From a checkpoint of a small transformer trained on Wikipedia: 3212 steps.
Each number is 200 + 20 x the weight over its row's rms, rounded and kept within 0 to 999. Layers, rows and columns count from 0. The size before them is the row's rms in percent of the matrix's.

# layer 18 MLP down (transposed), 768x192, rms 0.195, rows 164-200, columns 96-191
101,182,187,161,182,217,227,185,174,200,208,189,210,196,224,197,208,190,189,180,180,180,193,153,191,217,215,202,223,215,207,216,184,221,189,201,181,233,215,138,200,220,166,188,179,210,173,179,238,216,199,143,207,186,178,171,210,167,230,215,214,213,245,195,223,202,208,165,228,178,202,211,184,202,207,210,163,213,200,198,174,171,206,236,168,186,223,200,218,184,162,205,220,218,212,181,205
107,221,207,233,219,223,210,228,173,207,197,188,188,225,186,212,183,158,195,221,212,165,208,223,193,213,177,207,226,206,190,213,179,200,212,187,191,199,182,189,195,227,204,217,219,188,211,218,178,196,217,226,194,235,187,210,247,189,202,192,167,223,171,201,225,203,168,200,170,186,184,224,224,207,205,165,194,208,188,183,217,198,215,208,177,144,209,180,206,179,158,207,222,180,178,218,203
108,201,177,207,208,184,197,228,208,209,225,203,172,214,208,204,167,202,215,193,218,240,228,219,183,188,198,185,181,191,194,206,244,215,242,212,209,220,188,190,229,234,163,182,211,163,200,201,239,187,208,264,204,213,219,188,188,204,205,233,209,229,201,190,166,181,192,196,199,217,206,178,184,175,202,168,221,208,174,195,224,217,203,222,185,224,206,207,229,201,208,221,190,179,224,229,196
098,218,182,231,227,211,246,189,199,231,189,225,210,197,177,228,194,205,207,193,222,198,216,219,218,196,205,236,198,204,173,228,196,188,160,232,185,187,213,206,194,180,191,205,175,201,205,205,216,194,239,177,190,197,204,165,206,187,214,202,174,218,232,214,230,231,190,166,203,220,207,216,231,233,166,236,228,209,222,226,206,229,199,217,198,214,167,201,216,199,193,230,172,171,190,190,207
099,188,182,171,215,203,190,208,214,183,220,232,152,232,219,184,241,199,204,183,206,175,200,195,203,201,221,184,161,225,214,234,202,212,181,167,171,198,209,207,205,218,158,164,203,215,198,177,240,207,197,233,222,159,183,191,210,216,218,217,213,221,207,228,216,225,211,187,173,184,217,178,187,215,228,203,199,197,195,189,215,175,196,177,218,232,225,184,205,240,186,222,195,218,235,191,207
094,240,196,229,177,183,203,208,196,219,196,227,194,209,202,210,208,190,222,163,226,185,199,175,182,192,209,180,218,194,216,268,216,227,209,175,201,236,206,222,191,171,209,217,196,151,192,203,197,222,188,220,214,192,222,158,201,203,178,227,215,172,249,213,208,225,179,191,195,178,185,228,199,192,192,223,192,173,205,197,196,193,224,228,230,211,219,200,188,204,192,201,253,209,197,205,174
112,212,186,194,177,226,193,208,194,229,217,191,168,156,217,217,182,230,184,202,210,192,188,224,175,159,205,169,222,210,206,145,197,224,214,213,217,185,189,222,210,195,231,201,206,190,195,210,190,174,194,227,213,226,205,188,218,178,189,192,177,185,166,220,163,218,209,212,213,195,222,204,233,214,206,223,251,205,224,217,218,194,234,177,247,203,161,224,205,235,174,192,173,223,186,161,180
095,222,244,204,187,202,173,183,187,149,179,213,206,188,181,200,213,167,174,209,173,179,214,193,230,184,202,189,219,202,178,166,225,203,181,227,186,198,218,175,199,219,233,204,219,163,193,214,203,190,194,163,182,162,209,224,188,191,205,189,209,192,197,201,221,228,186,210,202,190,214,192,199,228,194,198,230,207,216,172,165,209,240,179,215,189,204,206,192,210,183,217,188,167,219,205,192
102,214,217,202,204,197,207,197,203,190,221,162,256,180,174,170,180,163,147,176,204,172,199,209,185,178,175,186,208,234,205,187,220,239,218,197,168,213,221,177,197,197,167,176,208,222,209,221,193,234,178,238,206,179,221,168,173,172,166,188,213,201,232,211,187,213,176,203,211,194,198,194,218,235,211,182,205,163,165,210,182,210,218,199,235,197,194,222,173,180,197,162,188,192,218,188,183
104,157,179,201,204,237,172,221,228,193,200,189,198,203,178,185,200,220,206,193,219,180,216,209,221,239,219,205,181,201,217,227,199,218,209,187,183,214,219,221,215,151,184,205,169,205,222,162,182,203,196,212,212,182,201,209,218,205,186,222,204,219,212,183,210,200,191,185,196,206,184,224,180,206,195,216,191,183,211,236,230,235,198,222,185,228,171,223,187,207,230,159,207,210,210,217,204
092,219,172,202,159,213,187,194,175,195,204,228,192,209,152,182,184,182,199,227,172,231,201,200,172,199,187,195,198,204,232,191,207,168,205,233,201,213,159,205,177,214,224,190,164,216,189,199,209,196,208,184,178,229,192,243,165,229,198,197,194,186,173,177,219,175,192,175,160,208,199,202,179,205,190,165,191,197,187,182,191,219,177,190,217,209,208,170,184,182,212,192,195,183,142,165,208
112,212,193,186,160,208,183,166,187,169,205,226,170,190,215,200,205,196,222,196,194,206,198,201,201,231,152,189,202,186,188,177,182,212,190,198,240,184,201,199,199,193,201,174,191,180,232,176,196,209,211,193,215,191,203,198,197,175,200,226,166,200,242,201,209,212,216,234,195,198,242,203,216,214,212,233,191,200,221,202,183,191,192,199,163,212,196,210,212,228,180,201,202,186,224,220,208
106,217,173,234,219,230,189,202,157,178,204,217,171,241,203,178,231,231,226,208,219,251,199,216,209,177,219,208,168,173,202,180,222,162,197,197,243,198,219,195,169,172,216,199,195,217,210,233,203,214,214,221,218,209,210,215,195,188,178,178,202,218,207,212,174,193,249,175,196,165,202,182,219,201,201,160,179,204,217,203,220,189,192,152,221,206,180,190,200,213,247,179,229,205,222,234,221
095,167,201,170,218,182,193,260,222,235,166,202,209,192,206,225,229,196,192,209,230,183,195,189,224,236,194,217,190,177,213,192,186,180,192,167,223,197,203,193,195,220,218,193,217,187,159,193,173,205,202,189,189,194,174,233,185,193,234,251,192,200,183,194,193,203,221,200,198,220,194,186,217,183,171,173,229,207,218,214,209,219,195,213,181,174,176,191,230,196,173,203,220,168,207,185,215
102,222,193,189,193,166,204,185,202,228,210,188,204,209,232,214,196,200,159,193,190,188,178,191,208,214,245,154,179,222,231,243,194,223,163,225,203,224,178,187,215,212,170,203,207,235,183,197,207,188,216,194,202,165,238,198,201,199,164,183,211,217,183,205,202,221,203,188,197,202,197,189,237,206,203,195,207,173,207,215,193,203,202,198,195,194,225,219,223,190,182,123,173,206,166,165,222
096,214,238,194,214,191,205,215,230,207,200,202,213,210,214,235,140,180,212,212,196,197,219,202,221,214,247,236,189,245,201,168,213,224,241,191,204,209,202,256,194,209,152,202,203,204,223,210,207,213,204,194,205,226,188,212,169,211,184,193,208,223,164,223,214,207,197,217,231,224,204,207,197,212,204,166,192,168,183,200,206,190,164,177,206,224,209,206,216,214,189,222,194,228,192,208,190
092,215,188,206,176,240,184,208,216,204,189,227,238,222,187,212,179,200,176,229,208,226,221,180,195,212,192,194,185,204,162,170,169,199,218,237,168,210,198,204,186,155,177,191,154,200,183,184,191,218,185,191,212,195,211,182,213,221,178,193,171,201,210,220,194,192,172,150,221,193,206,215,183,203,193,187,198,200,185,233,193,198,182,239,204,189,204,179,161,200,196,234,236,179,215,201,196
091,186,235,201,201,214,168,182,197,204,221,214,168,185,216,202,195,214,257,208,201,194,209,203,179,232,188,194,163,206,193,202,199,205,196,199,213,202,186,202,206,189,197,196,184,188,240,198,233,194,194,234,200,173,179,166,215,209,199,203,216,235,191,201,159,223,226,216,189,164,219,171,207,177,201,216,224,187,211,185,190,223,184,244,220,182,176,204,237,182,195,217,186,192,213,230,204
087,187,180,199,195,210,199,224,232,196,195,215,168,206,241,172,201,173,188,203,188,235,185,213,228,203,214,184,212,197,194,176,184,197,193,216,191,178,222,190,181,220,203,208,191,209,181,194,189,179,213,236,234,175,190,186,178,200,206,197,186,218,224,197,211,211,209,222,260,220,215,215,200,212,194,201,195,206,189,201,184,232,187,190,176,193,220,217,189,197,211,192,187,199,212,212,225
103,219,212,164,212,191,190,216,161,200,172,189,229,208,198,158,200,199,201,212,191,210,233,215,200,203,181,185,208,195,204,214,176,216,161,188,195,211,222,184,171,208,179,219,189,193,187,228,176,185,210,187,210,217,227,209,205,211,220,229,226,204,165,218,181,177,190,226,184,220,175,214,213,186,208,220,185,173,201,207,235,224,210,224,210,195,203,159,168,196,204,209,201,209,199,175,203
096,175,182,176,220,195,210,157,168,179,190,203,216,189,207,214,174,191,210,173,230,226,207,189,203,216,204,205,155,176,194,190,179,202,167,170,213,216,202,211,214,208,182,198,214,176,175,200,203,195,197,196,202,197,217,216,225,191,188,212,189,199,183,198,208,226,183,194,235,208,178,255,202,169,197,208,216,208,228,210,202,231,179,189,175,234,175,200,200,184,194,199,237,191,213,216,185
099,196,180,180,196,175,209,225,203,199,213,233,214,173,183,204,211,192,195,191,207,209,199,215,186,213,190,203,178,166,226,195,196,235,197,221,200,213,181,160,227,243,174,194,250,239,180,196,199,193,187,217,203,225,198,191,195,222,246,187,177,219,212,223,200,213,197,175,160,218,194,189,212,196,186,192,221,183,195,202,221,162,185,219,194,236,212,222,196,198,193,222,198,184,162,162,184
094,186,172,200,188,191,195,200,159,195,154,206,200,148,189,208,207,229,208,200,186,173,192,195,206,214,237,205,231,242,209,186,187,218,206,199,199,207,182,197,197,205,182,195,188,190,222,237,220,217,178,210,191,180,217,170,197,212,251,194,211,183,215,193,213,241,182,220,231,237,193,170,186,175,218,216,197,190,194,179,195,196,209,191,182,168,207,214,201,226,257,228,164,197,170,196,180
101,194,174,222,182,199,208,214,201,182,230,210,198,240,222,202,215,231,172,171,218,211,208,166,212,200,216,165,211,203,236,171,223,215,207,181,235,222,197,189,188,185,191,220,222,179,270,198,179,239,233,196,176,195,208,208,218,181,222,204,203,206,197,219,181,191,205,202,221,220,215,180,195,191,206,237,201,204,207,261,220,225,191,180,183,205,187,179,180,197,208,161,191,227,176,191,197
088,212,180,212,183,209,227,187,208,186,219,212,156,199,203,189,189,200,189,219,202,201,233,168,199,186,191,169,186,208,180,187,187,174,220,231,226,206,232,187,217,186,207,153,208,196,177,188,211,182,197,205,217,203,211,208,207,146,217,207,195,168,182,207,218,217,217,178,171,216,183,205,213,206,218,194,195,176,216,211,235,199,191,200,183,216,211,207,162,191,176,209,192,209,216,196,220
091,209,161,203,250,185,206,207,208,193,201,186,185,187,237,177,211,200,222,186,209,245,207,189,208,206,176,190,183,176,208,192,174,247,203,185,188,212,176,196,205,230,178,183,180,202,204,162,215,176,187,221,228,183,208,195,226,200,201,214,189,214,199,231,198,225,230,229,200,215,212,209,167,165,239,180,220,180,204,192,180,180,188,199,168,185,217,159,209,187,227,197,181,178,187,207,226
109,166,202,226,210,230,216,168,214,226,201,186,229,182,191,178,210,210,174,192,197,210,193,161,149,199,225,171,185,197,199,211,195,177,195,202,173,186,157,217,208,211,173,194,206,182,188,191,186,223,204,205,237,161,204,194,170,215,207,211,207,228,202,184,201,185,192,225,198,208,228,180,217,166,218,164,196,214,202,178,215,217,196,179,190,196,211,197,222,223,215,170,211,205,197,176,187
091,196,210,202,174,191,194,147,226,222,211,221,208,208,205,212,197,199,216,207,165,214,234,194,202,221,219,193,195,246,214,178,230,201,233,208,199,182,262,194,197,187,198,186,194,190,210,184,187,206,188,197,189,211,232,199,185,207,191,181,248,177,185,202,177,179,186,181,197,190,168,192,212,210,189,178,173,252,234,196,188,190,186,203,213,211,176,194,236,182,194,214,224,191,206,160,197
092,169,232,209,225,211,205,207,193,190,164,214,193,182,183,219,203,149,199,216,207,183,214,179,164,184,217,184,205,177,189,220,188,201,195,227,158,205,197,205,204,215,204,249,211,221,221,231,201,228,222,202,217,231,220,202,192,145,192,182,227,194,218,168,199,200,197,204,207,228,191,202,219,212,207,209,193,203,199,200,206,229,185,200,188,196,165,188,206,199,207,194,219,219,245,199,204
098,205,187,222,179,194,194,170,224,177,247,204,220,222,188,185,194,179,201,192,174,195,211,194,190,213,202,183,216,206,205,234,221,200,191,179,199,185,196,200,214,196,151,230,180,251,194,178,209,193,203,195,207,186,170,196,206,232,235,208,184,197,200,211,161,203,173,191,183,167,188,189,177,206,196,199,213,203,212,178,189,223,166,179,189,217,172,226,182,165,185,172,240,187,176,187,211
115,248,181,223,175,238,189,208,248,229,200,201,240,221,178,204,186,174,206,197,173,164,172,183,212,207,213,192,176,221,162,161,216,236,162,213,210,188,182,135,201,183,223,155,217,203,232,226,201,204,204,201,210,250,171,216,198,185,204,197,201,203,199,167,210,186,204,191,191,196,188,190,226,200,211,202,215,202,185,219,232,184,203,186,208,199,187,202,184,210,173,210,220,193,217,236,229
101,176,198,194,179,191,185,185,202,223,215,206,164,215,212,202,210,184,200,172,167,187,197,189,189,203,219,172,190,203,172,196,233,193,202,195,196,229,233,178,183,215,218,227,217,210,203,184,206,257,198,190,189,187,257,208,201,209,193,219,203,190,218,177,190,204,203,173,226,208,182,222,227,222,155,224,199,201,194,202,207,209,184,190,202,186,172,205,227,205,221,210,236,199,207,202,207
106,246,221,198,195,220,220,191,173,201,193,197,214,178,212,198,217,192,209,194,157,214,214,202,171,175,199,233,207,217,188,265,219,193,227,214,210,190,194,177,191,215,189,182,205,200,163,175,192,198,211,187,231,190,208,198,227,209,207,187,186,215,189,168,239,210,199,209,177,204,192,198,186,176,181,212,205,172,227,164,184,218,224,202,214,201,237,191,197,238,224,180,173,193,241,198,223
091,229,177,208,178,217,216,202,210,198,202,217,148,212,207,201,222,184,161,222,185,211,234,172,203,188,161,217,211,193,168,192,185,216,195,202,220,170,216,187,189,170,191,228,196,216,189,205,191,227,180,163,231,200,222,206,185,182,185,202,201,177,206,203,165,184,197,206,171,213,214,195,201,204,175,179,195,207,220,225,193,207,173,214,193,233,210,187,204,189,172,218,179,184,200,218,187
091,200,220,217,216,199,158,194,173,190,190,232,205,204,200,224,199,198,177,188,201,220,218,192,200,211,206,169,185,166,210,231,195,155,176,183,211,177,185,176,231,198,215,187,175,189,171,189,203,213,200,203,194,174,184,179,195,188,203,216,228,189,186,203,190,190,200,159,195,217,228,168,196,201,214,220,222,216,232,169,236,158,200,215,197,241,236,212,227,220,229,195,185,221,197,209,181
093,223,233,171,193,236,171,188,207,190,218,180,199,201,192,190,160,197,182,181,186,215,197,199,157,199,185,215,177,188,225,206,235,196,248,180,205,216,218,180,182,193,209,193,189,197,243,185,178,226,201,227,192,172,197,191,205,213,174,190,210,224,187,202,171,210,171,205,185,186,157,208,202,179,223,218,214,226,223,228,209,194,243,213,198,192,184,214,195,192,206,215,214,205,170,192,211
101,195,212,184,228,227,190,193,230,225,221,220,212,194,166,184,194,203,193,238,198,192,208,200,194,144,185,177,215,203,220,199,215,171,153,209,199,213,158,197,249,203,154,215,207,207,184,189,158,223,194,185,216,218,199,193,238,204,209,210,207,188,183,216,188,196,191,197,224,203,179,201,194,203,168,194,171,196,164,197,214,223,185,239,191,202,236,173,224,213,225,230,199,211,191,210,198
# layer 18 MLP up, 768x192, rms 0.18, rows 165-200, columns 96-191
101,201,155,219,210,228,232,194,191,208,191,235,213,235,196,236,199,181,200,187,183,201,204,208,201,207,211,226,198,200,175,179,218,174,202,202,174,228,214,226,193,193,195,209,224,164,206,207,202,231,218,180,171,182,212,205,194,197,194,184,230,190,193,195,201,214,235,223,218,199,212,192,219,185,194,218,174,207,200,188,211,245,187,186,179,202,182,210,211,186,204,210,200,181,209,205,215
102,191,197,216,201,168,218,207,199,218,211,232,173,180,225,176,212,195,162,231,200,183,216,194,187,208,193,228,191,230,211,198,188,180,252,180,254,181,181,245,181,215,216,217,175,178,197,179,208,200,221,193,210,176,190,185,204,193,205,221,191,225,177,155,211,199,218,211,165,193,190,222,212,213,206,191,205,240,269,192,223,213,196,241,224,190,189,207,179,221,207,192,203,188,216,204,208
098,177,235,166,204,184,227,165,192,221,185,184,212,169,184,182,216,237,199,222,217,227,217,226,183,227,185,192,191,203,222,200,213,155,209,208,191,196,185,180,233,196,209,214,227,205,191,212,179,217,200,184,193,203,222,217,207,217,200,192,191,219,187,201,201,198,233,193,188,170,223,211,188,159,197,197,183,186,164,193,205,195,221,217,250,191,185,209,171,193,204,162,208,232,184,206,157
104,182,218,204,206,168,195,173,225,200,201,214,205,155,204,231,189,185,236,204,180,205,218,221,241,189,182,188,229,201,180,173,190,195,201,256,218,231,229,194,220,181,213,230,207,196,180,216,158,182,211,192,215,225,183,203,197,220,201,218,175,200,187,193,189,194,189,193,202,215,175,240,182,239,207,237,220,194,189,168,191,214,208,230,208,200,177,177,203,185,214,186,236,209,225,238,188
097,177,194,184,219,204,228,188,198,223,186,207,230,230,176,185,198,226,203,193,182,221,186,225,206,199,185,230,248,201,194,194,200,197,197,216,208,164,214,184,215,176,167,183,244,209,198,189,208,216,212,228,208,233,206,228,250,210,237,219,197,229,161,210,174,231,228,234,224,204,236,210,182,219,205,198,214,236,225,193,207,187,174,195,210,172,192,176,207,200,212,202,186,190,160,220,184
099,158,191,189,225,166,186,197,214,210,204,194,232,249,203,216,200,198,229,190,191,210,182,193,202,221,194,187,183,192,217,205,201,190,184,190,185,181,244,173,171,183,183,202,184,236,201,171,217,198,220,190,201,169,158,230,213,222,192,236,205,217,244,192,199,171,199,195,191,191,208,220,195,214,175,208,217,219,198,235,188,178,192,198,199,185,201,156,195,182,184,220,182,213,182,199,234
098,206,226,196,218,229,191,219,199,220,145,206,182,177,229,221,197,213,196,206,226,189,203,223,190,212,202,196,182,211,185,192,239,172,221,193,206,195,212,210,190,194,215,193,209,172,210,196,192,208,166,219,189,241,212,226,190,199,218,220,204,190,217,202,205,184,186,196,230,208,174,200,219,179,195,179,199,181,249,215,212,216,205,195,183,182,208,184,224,209,213,217,223,226,180,211,223
101,218,208,239,231,270,200,215,234,173,199,189,226,211,156,166,231,162,201,197,197,169,211,233,197,249,202,209,205,205,168,177,221,201,197,203,203,230,232,211,198,171,223,197,198,186,206,200,216,176,204,193,211,185,182,183,200,243,209,220,169,196,215,172,191,173,198,194,178,225,202,201,177,205,182,195,197,205,203,191,209,211,199,208,199,180,224,212,210,203,149,193,217,193,226,171,201
100,157,174,206,211,217,170,151,211,200,223,241,197,207,186,200,194,218,234,199,188,199,204,218,234,204,189,214,190,212,208,199,213,216,175,194,220,197,176,183,194,175,200,210,185,249,208,180,191,225,180,204,214,203,229,215,211,163,179,230,173,204,204,196,195,213,203,183,189,226,162,169,187,228,228,201,224,230,218,197,188,217,185,162,175,179,232,199,175,176,209,180,197,227,185,208,173
093,232,200,208,195,187,175,226,158,201,218,172,198,178,203,199,171,195,201,164,217,222,158,183,230,201,224,197,200,210,212,205,203,195,199,213,181,187,189,197,198,199,166,167,210,178,207,195,212,210,215,176,200,180,193,166,226,215,172,211,191,183,184,175,214,203,187,164,220,173,210,187,219,152,178,184,220,200,164,202,198,183,224,191,166,158,199,202,203,203,216,191,223,194,253,243,188
108,199,205,196,208,205,186,191,158,197,189,188,183,178,204,229,247,220,213,183,192,218,222,224,178,213,164,193,185,175,199,194,194,196,209,195,204,222,208,216,197,242,177,211,180,180,203,199,208,182,221,202,184,186,203,224,197,172,239,242,200,184,184,213,207,159,170,177,188,189,173,204,198,194,212,167,188,190,195,215,227,151,171,207,186,211,166,222,228,209,173,212,169,178,196,213,207
101,191,183,209,205,209,203,182,210,190,200,183,207,174,214,153,215,187,252,223,227,173,237,180,176,209,167,216,206,207,176,183,207,220,177,170,231,205,220,223,210,178,201,203,201,207,230,219,217,222,174,154,196,212,197,207,187,191,169,230,180,180,226,169,194,197,172,192,195,205,204,183,190,217,194,225,198,190,212,215,202,239,179,193,236,217,219,198,204,213,200,160,206,199,219,233,195
098,220,176,198,187,213,201,185,180,196,149,205,198,212,200,176,175,222,227,189,167,239,235,201,166,179,214,205,178,226,152,232,234,235,195,183,202,175,172,213,210,224,227,178,192,182,222,235,194,170,216,194,192,203,197,183,172,212,180,192,211,228,218,223,165,204,196,231,188,193,175,206,220,176,201,204,172,172,148,191,178,196,186,190,165,179,200,181,197,167,186,188,195,212,215,176,162
100,175,211,201,207,218,174,185,147,198,181,195,204,197,198,196,218,206,238,203,179,168,202,213,219,203,252,245,214,187,182,209,192,199,191,182,206,153,200,176,222,187,215,188,217,202,223,216,210,228,203,214,227,222,217,205,199,173,227,216,210,192,212,168,217,184,181,193,189,265,201,215,215,210,192,200,191,210,208,181,174,213,186,215,174,207,217,193,161,227,198,238,206,205,229,218,193
097,186,212,223,184,172,207,221,200,226,168,193,205,217,236,188,193,213,213,205,235,200,190,205,202,205,252,216,168,195,193,182,177,243,210,208,230,161,209,182,225,228,245,210,224,232,169,191,222,200,204,162,204,189,163,175,207,220,198,222,197,193,184,182,160,200,209,220,182,257,213,185,196,203,194,182,198,189,189,213,213,206,214,194,220,180,170,192,189,179,202,189,216,215,174,217,174
095,207,169,209,197,179,227,198,214,184,187,184,209,183,212,235,210,191,208,161,177,160,208,206,181,202,215,216,232,171,199,202,207,180,184,199,175,213,220,201,247,220,199,189,189,199,209,223,223,194,167,193,232,210,199,203,175,214,200,199,212,189,196,220,166,238,218,190,189,187,231,194,205,188,190,188,214,215,230,221,213,226,222,162,196,215,214,219,235,203,164,183,169,192,199,192,194
097,216,190,207,241,198,239,251,226,189,195,225,211,184,182,182,211,180,163,185,212,194,214,188,176,227,231,223,186,155,221,211,209,231,188,209,194,199,190,198,188,202,208,166,173,222,172,200,184,191,227,196,223,210,219,193,215,197,207,187,179,206,210,201,209,190,197,193,187,211,210,206,155,211,198,216,157,187,181,207,145,194,221,169,178,223,215,181,227,183,185,221,210,193,208,212,175
095,205,208,163,198,189,192,165,183,229,189,179,238,168,152,207,245,193,207,179,188,163,207,193,202,201,219,214,195,200,198,193,177,217,201,182,211,213,213,223,211,190,197,238,179,181,218,258,181,179,190,179,174,224,207,230,217,162,205,202,201,210,186,166,181,231,186,208,161,184,189,203,159,215,182,203,197,216,215,177,198,196,187,218,190,193,208,181,215,173,195,173,199,218,197,207,215
107,185,193,231,192,223,220,227,227,212,204,215,175,218,208,198,188,220,185,181,180,228,198,204,229,207,207,215,227,173,215,177,205,225,215,240,228,166,193,200,211,212,209,204,188,217,218,170,220,229,200,195,187,201,195,189,176,187,171,190,175,180,156,175,184,246,176,203,181,215,208,193,165,184,215,219,184,217,197,210,175,188,191,216,196,195,192,175,193,213,225,203,221,192,194,210,221
094,203,210,217,181,183,181,194,167,203,196,188,213,201,192,216,217,168,163,206,156,210,212,217,215,172,172,224,209,200,187,212,226,175,161,208,186,214,186,205,216,207,165,219,213,238,266,214,195,209,194,178,214,184,207,198,209,199,207,222,196,195,232,222,188,200,183,194,222,183,218,180,203,219,187,209,206,206,247,229,182,160,206,205,204,174,198,207,223,191,214,180,163,193,218,188,220
101,204,193,186,185,211,193,207,211,188,193,212,212,202,218,186,200,187,200,194,168,175,218,208,195,181,192,221,196,194,154,221,210,192,218,183,221,194,190,189,219,230,231,197,158,225,194,179,203,194,209,174,192,198,216,167,182,204,201,197,206,194,206,178,201,180,187,206,176,229,180,230,183,193,218,195,186,184,184,187,182,197,195,239,214,211,157,192,232,204,211,236,219,193,186,214,192
098,213,207,191,205,252,202,191,219,187,178,191,210,217,204,213,150,223,174,201,169,222,178,183,230,204,176,165,162,228,207,191,223,202,158,241,210,175,191,187,225,197,191,222,198,210,189,193,227,183,236,189,199,201,215,232,177,173,163,189,220,206,190,189,209,209,194,172,213,225,197,218,182,168,165,183,213,198,186,190,197,192,177,186,202,215,228,213,184,185,188,166,185,184,225,226,207
100,186,197,186,217,180,219,212,168,199,191,188,218,226,257,202,206,164,181,198,207,235,210,224,235,234,195,242,207,165,207,188,211,192,199,183,185,202,186,219,210,193,255,194,199,191,167,186,196,201,192,233,206,213,175,189,191,226,188,192,230,161,220,165,198,201,217,190,180,197,202,223,189,215,174,174,191,206,172,188,189,220,179,191,189,188,169,190,203,213,188,211,184,192,200,206,195
093,170,205,205,199,189,201,203,190,197,208,166,206,199,184,202,169,207,212,168,203,233,173,197,181,150,194,221,199,199,234,207,195,191,220,157,214,196,243,194,204,200,182,179,167,215,175,215,195,201,239,174,160,194,198,206,194,203,181,200,166,196,185,229,178,206,208,208,228,231,162,187,207,217,219,217,186,218,222,225,205,197,214,214,204,207,200,189,202,190,172,213,198,189,198,245,184
099,195,184,157,220,187,187,177,181,191,189,228,200,210,211,209,199,156,200,221,226,153,208,192,217,180,179,181,143,172,203,186,192,187,203,198,207,154,186,184,184,208,232,245,196,206,239,221,233,223,177,190,136,202,200,158,223,182,202,222,224,205,212,194,191,228,211,202,189,234,171,179,209,199,221,215,199,217,160,226,190,202,210,192,186,170,186,210,212,204,198,201,225,211,171,202,209
105,192,183,199,200,169,231,207,196,189,198,201,184,227,181,230,188,226,222,185,217,197,192,188,173,174,195,193,197,169,192,197,240,168,204,216,252,199,219,221,225,230,244,166,215,208,210,180,223,201,197,232,213,170,240,208,202,208,220,172,226,234,209,181,223,219,194,193,224,223,197,215,210,208,222,195,183,212,218,203,184,221,188,226,201,191,207,172,189,205,208,190,180,216,189,212,184
095,172,175,154,219,169,223,204,190,166,220,211,229,169,219,185,207,189,174,229,184,181,154,181,177,209,189,163,194,218,186,196,202,191,190,187,187,230,204,230,185,181,195,216,179,208,177,211,194,184,178,210,197,183,170,193,222,207,247,183,187,220,196,242,202,191,179,223,221,211,175,197,160,226,211,246,206,196,233,176,216,230,237,228,232,209,206,195,206,229,226,173,207,208,218,221,228
101,199,156,198,173,219,212,208,205,215,229,190,213,242,223,186,181,231,174,162,196,159,182,245,207,235,223,197,185,204,174,183,187,181,224,207,205,183,232,233,203,203,167,192,193,170,154,186,180,193,216,162,207,199,183,199,193,188,225,203,218,198,217,233,200,203,210,208,181,199,179,212,208,196,167,202,222,205,171,202,193,212,201,212,222,218,229,157,221,217,198,195,163,205,197,211,196
095,213,193,179,203,200,196,225,209,212,207,185,244,197,162,216,199,229,189,200,213,188,229,193,198,221,186,178,218,234,195,214,203,209,178,157,239,221,205,182,227,200,215,196,194,240,184,202,167,208,185,212,171,219,234,184,180,190,200,224,192,188,177,207,228,169,185,183,180,190,187,215,194,199,223,231,247,231,165,190,202,219,181,174,213,206,215,190,182,190,175,156,146,189,194,214,204
107,191,186,179,151,218,171,189,229,209,215,204,165,208,231,216,220,195,210,219,201,222,210,196,173,222,210,185,210,218,204,193,208,202,185,193,228,206,167,203,212,155,234,241,227,219,204,205,194,199,195,202,226,196,208,207,172,222,198,192,174,215,200,183,183,196,165,191,187,208,199,196,206,207,201,238,189,198,217,197,167,223,185,226,235,167,218,201,191,209,182,181,227,227,203,190,236
099,212,203,201,193,171,210,188,203,171,208,204,188,168,203,221,205,222,184,217,201,252,225,203,239,202,187,189,180,212,143,184,208,215,200,209,217,186,180,178,192,214,206,220,206,205,194,168,205,233,218,202,204,219,183,251,163,176,174,190,188,198,219,200,222,177,225,233,220,198,171,167,200,184,195,194,204,191,204,178,195,201,210,214,189,167,226,224,146,131,205,201,209,220,176,210,190
104,228,198,214,175,207,190,204,208,193,222,201,227,218,196,212,175,195,198,221,203,208,195,187,227,171,210,219,215,212,202,200,204,240,187,195,168,195,234,249,212,175,180,216,204,187,191,204,216,200,199,203,176,194,164,175,212,204,193,172,192,228,217,199,161,200,216,183,179,231,205,197,200,230,190,170,215,190,193,187,152,226,188,201,187,167,185,176,218,197,199,179,162,226,235,222,152
102,183,215,180,224,165,174,188,193,233,208,159,250,197,226,221,194,216,212,193,210,186,190,161,197,216,188,180,218,224,216,216,204,212,197,177,227,191,201,220,173,196,231,184,190,197,206,219,221,194,167,203,167,176,191,192,216,222,219,211,202,190,208,161,211,228,190,208,165,189,207,201,209,187,189,208,154,212,192,173,227,229,181,192,199,179,188,199,222,186,177,193,212,222,197,170,187
105,207,200,196,191,207,206,178,224,238,207,137,177,211,230,193,224,180,189,157,226,180,196,212,177,213,182,192,209,220,207,214,233,218,218,233,173,206,214,178,209,229,162,215,228,195,202,215,211,193,211,173,184,204,212,199,210,247,200,191,217,172,205,213,188,200,178,202,208,175,186,208,179,202,231,215,230,219,183,206,214,206,192,178,208,187,191,195,182,202,160,197,231,207,202,153,220
099,230,164,179,243,218,235,217,225,193,190,177,184,207,168,190,201,155,222,184,235,216,193,237,192,197,238,187,229,220,198,173,196,183,124,185,216,172,206,196,212,190,176,228,221,207,238,226,185,204,195,196,213,171,176,208,205,216,179,160,188,190,199,202,204,187,172,200,170,205,218,224,192,198,196,209,213,169,182,181,206,212,185,208,221,207,181,233,172,210,190,180,228,185,200,198,200
099,196,203,171,199,189,201,177,202,216,201,199,180,192,196,207,219,196,187,186,229,204,182,210,183,224,203,191,163,190,198,206,223,206,239,173,196,199,206,188,203,216,193,171,205,207,179,196,220,210,222,227,199,184,174,206,197,206,202,198,181,213,181,190,226,219,193,244,215,229,200,196,181,184,185,198,152,175,185,185,172,225,201,166,206,200,194,221,234,206,206,198,202,220,187,186,215